Each number is 128 + 24 x the weight over its row's rms, rounded and kept within 0 to 255. Layers, rows and columns count from 0. Numbers have three digits each. The size before them is the row's rms in percent of the matrix's.

# layer 5 MLP gate, 128x64, rms 0.176, rows 33-47, columns 0-63
086:102111078123113104149117138093162106130166099141160106143122140117131128067137121151122171103170174103118092115133139104113141131127170127107175108142143139143131131112100127175123108117104105
087:137128119187138141161120143165161145105121127124168106147108159125111127114134127158104138118181147128138148130168101085157126132155160117113118132125151138138145212140109105100154133150130111
188:114129104117124120088145147083139110114129137097113141098127124118092110165144127133095135118118106147102130140119144109140141156169081136126095198117144145120154153100142154109175106079098153
124:140138145104080076134087112137121134099150103115136110119127155132124126169113101148166174143131120114118125136109150174093116157158076165103103111128150120126134111136164108170116146124143162
080:151163128112131144123141188150118101123102138086111106117139124100126139153143173095133119154134104080105090148132187124165162123098148123130099120080146145104142128140140148127139098135152104
099:102130142111184190124115110170153150111109125152156158143127141116125088148114106121159124112161105142165119152131118120106124136083151127133166104144177142152128146085133097154115145110118102
115:131133168132152126095084093107160157131102128167138094130149126135098145144162121123162170132086110090150151140114100119134152171136082130147103126104110110162108118151100134111128122169158123
086:154110118152148162089106148119124129156130135108111080107131110128150127086091123137159135116091134136146109146086081148163178140132093150148134114135108118103091104139124093167168141156126131
111:152169148133139128100098088163168153134127129126123105093111150183109152132127136094122128132145119135134163143104143132155117117138097105153134123085096121068102140132077133122156107150128172
083:117184107171098127156093129124103169102105114133149104136137098145134122155123087134134162113131109106119115140139155180108098130114153147099109121094120170146114168139099102078111125133128113
111:175123129167165131109183120140113113150105135132146171156077113118147100120140138123120120111117152155104079158110143106101138119132117128072145124102093154150125087119151135111119159120152106
109:156114126126141147147150125149138127130146160103106114194139171154141140144139130108136120142172106160109085073145163104125114146153138122139140139152133114114123187156138143086110135105142175
095:136096157159144105100112160128142133135095122122137088172107133126165128183106130132106130158147117089119098082140124153150130151150129136139118105111131111129142142149189129165097137172170125
102:141115098150110101130118166135138153065162159112096119128137131109103125117152116128111117144161122089126126140130152169128138080145089182129109095105096161131096147144093131144163124155114139
156:104144146179117141146105141136208139076129134097143126123163111129146104139160155117134147133094169138133087159147111148126135119095117154115092102147110117147106090109117132131103136156154121
# layer 5 MLP up, 128x64, rms 0.171, rows 33-46, columns 0-63
106:168116169096142134115136097172082142136108149161112150100115132129137119151122117103143093146096098145157136124076127174158175104134089129121126167132109112118154132136143120096150143131157155
084:118124117144131145158116190120139123109087135126181151157114138112128099119109172140115162129173149139116186144125111112166155105168125102150097150171129120120119160125126161135128128120156151
177:156096155129119160173091115127103148137115118145145100161119129135142126106113112111154120125143158133162122127139116170149105103114154135117171060112114109133114110165118091126082132178154106
114:120105096117156147130142126159127063091111149142109070146125128139156139162158145140085094165117117135123098107134135119178128129088116136083153127143115140093139114140130117159153158123108115
080:146140179135138152144110151178118102123119113139160127147114104111129130153133130135118155087143108124140143119125150172150173084087115134125099160118157161113141130140144135157113104192171146
109:098135133119173167132100095145131147065110115129173156144096160090133084149127118146149138103173140128174099140101100144120136129115144142153180104159152124126147117114126118128132121140105122
138:114146138081112125107125108153084122117103122124115125122117159139137154167098117127131114127096114146124148098142108104139127089071176152099129152164187114118184129123149135118115113129162160
092:139141083156127125129136100104166137151137103104095127155113141167138153082158118128129100152091112162124082105126117092134154117152131126162129119157122168148132104125136129157147157082120077
124:115155150131154155107130099167171156115131127142104105097120141192095160143126140106089117137139121138149151159112165118142115120126101113146161105083115119089102138147099125107140115117138183
091:118136157088142162135131131138139134119151164136164155153141153145093124167115146111118085128149120159129176088109101127104166162099103097114165162135137125125147101115172152139134154112089126
115:120143109150146122107130093134115131139109112147124094151115129160135114172088145111124093138082078126127107152109137133139152151136082137153142106118111186141163152108157120111127198131148144
114:137098087122143134161144087144153139109145178118122100187118157138128147137094134129135123117164131156118143088126189119076109140121114126142134110139143106123115185114115124106098133138159150
102:131103062103102154108100155161135168118131139135118110143155147103132149133154165142146112150121128161117107129147138110114159109103111148091088106128116131114157147105098112102058119126096142
101:117088121094140124111126176154134132110141154171090140105140117115094086142131137139143135167162115075126136138153122131139091092138087168123129130104125182136133155132101083125150137140154133
# layer 5 MLP down (transposed), 128x64, rms 0.153, rows 33-46, columns 0-63
111:151123129114161148130155099140083132130095126147081150113084144117142112163096149098149091153101100145159160126100147156147143087118086128152106163110120117133168132151141120095166137116129127
096:130106133132132157135127133118130126110111139132179165156094113088126141120115129152123129171154152172139160160086095109162159133164132112171136124140147134101160192107126106120110151162107138
138:134125144163145133153121149166151148113128154161111105134130113135157139094130137118156125148170114100166101117132143142113090125107145128138148063140121154116113128138153115182092116159198139
108:118142141103121112136105122090091172144150092130141161096148123096112140098129103073135184094120138130139150165128128124117138150171161132153113105139151099136133094153131099095101099133143151
086:128108149109158121110100096122135131135152141161115100145098142153125133067144089133145099106117141147169151124135106116165102121142085106126179144184109086134136134091122123112132143156096149
120:105147146094106183131091096170142159114108136168164158140147139115105118152111118146126129099150125143166118170101096160152123147115163125159158130142176106154126122123121106150106131113100114
113:108108085143135135147140157127117107136142137110139143114136101112153119059159126154131147130174132116135116142094146148109143180168115103154165110106073140121102140118109107141137156096093097
099:135101135125152164099112174127118099119129155118118104127148125099140114116062134120121134106167117121137143142141095135130142122124102152093186198116112132108088147125112115124168108161117154
115:180076114109105105136121160120094095128110118104152113156118155092157132129123135154143130116109161123112123099148077132127139144120126118084092153162139118150141107108160142179139122179139117
096:164112121167119093096137154153131102132089141141106116170118075117150140121134092147150153109120120082133066138134166121118100100143157158140128134159121125114116172094085129125130128135136120
107:116143151131157138117146119124079131147107103127110113128117134118162092161107170190121127099147140139141119183126142173099132129123154115147091134114161169153146120130146109136083106135105171
113:117125096115121109114123127131165140094120098127138129114128048154104113114158107150116126122113171119140167129111086130128143114154165101108199093156153129117117115098144139138118116112101104
096:125160176130118107125156087089145117138124113125098124101130102140143111110081086078103164103091150125152130133132101129163097132156142092148155105143135115157128094163109139131172116135150131
103:128115151143125145162126076116120148164104087107130083153135142139132189140127108149144173117104137160145098141097160162126140149127109092125157146155155094131118142130148114164115143110095154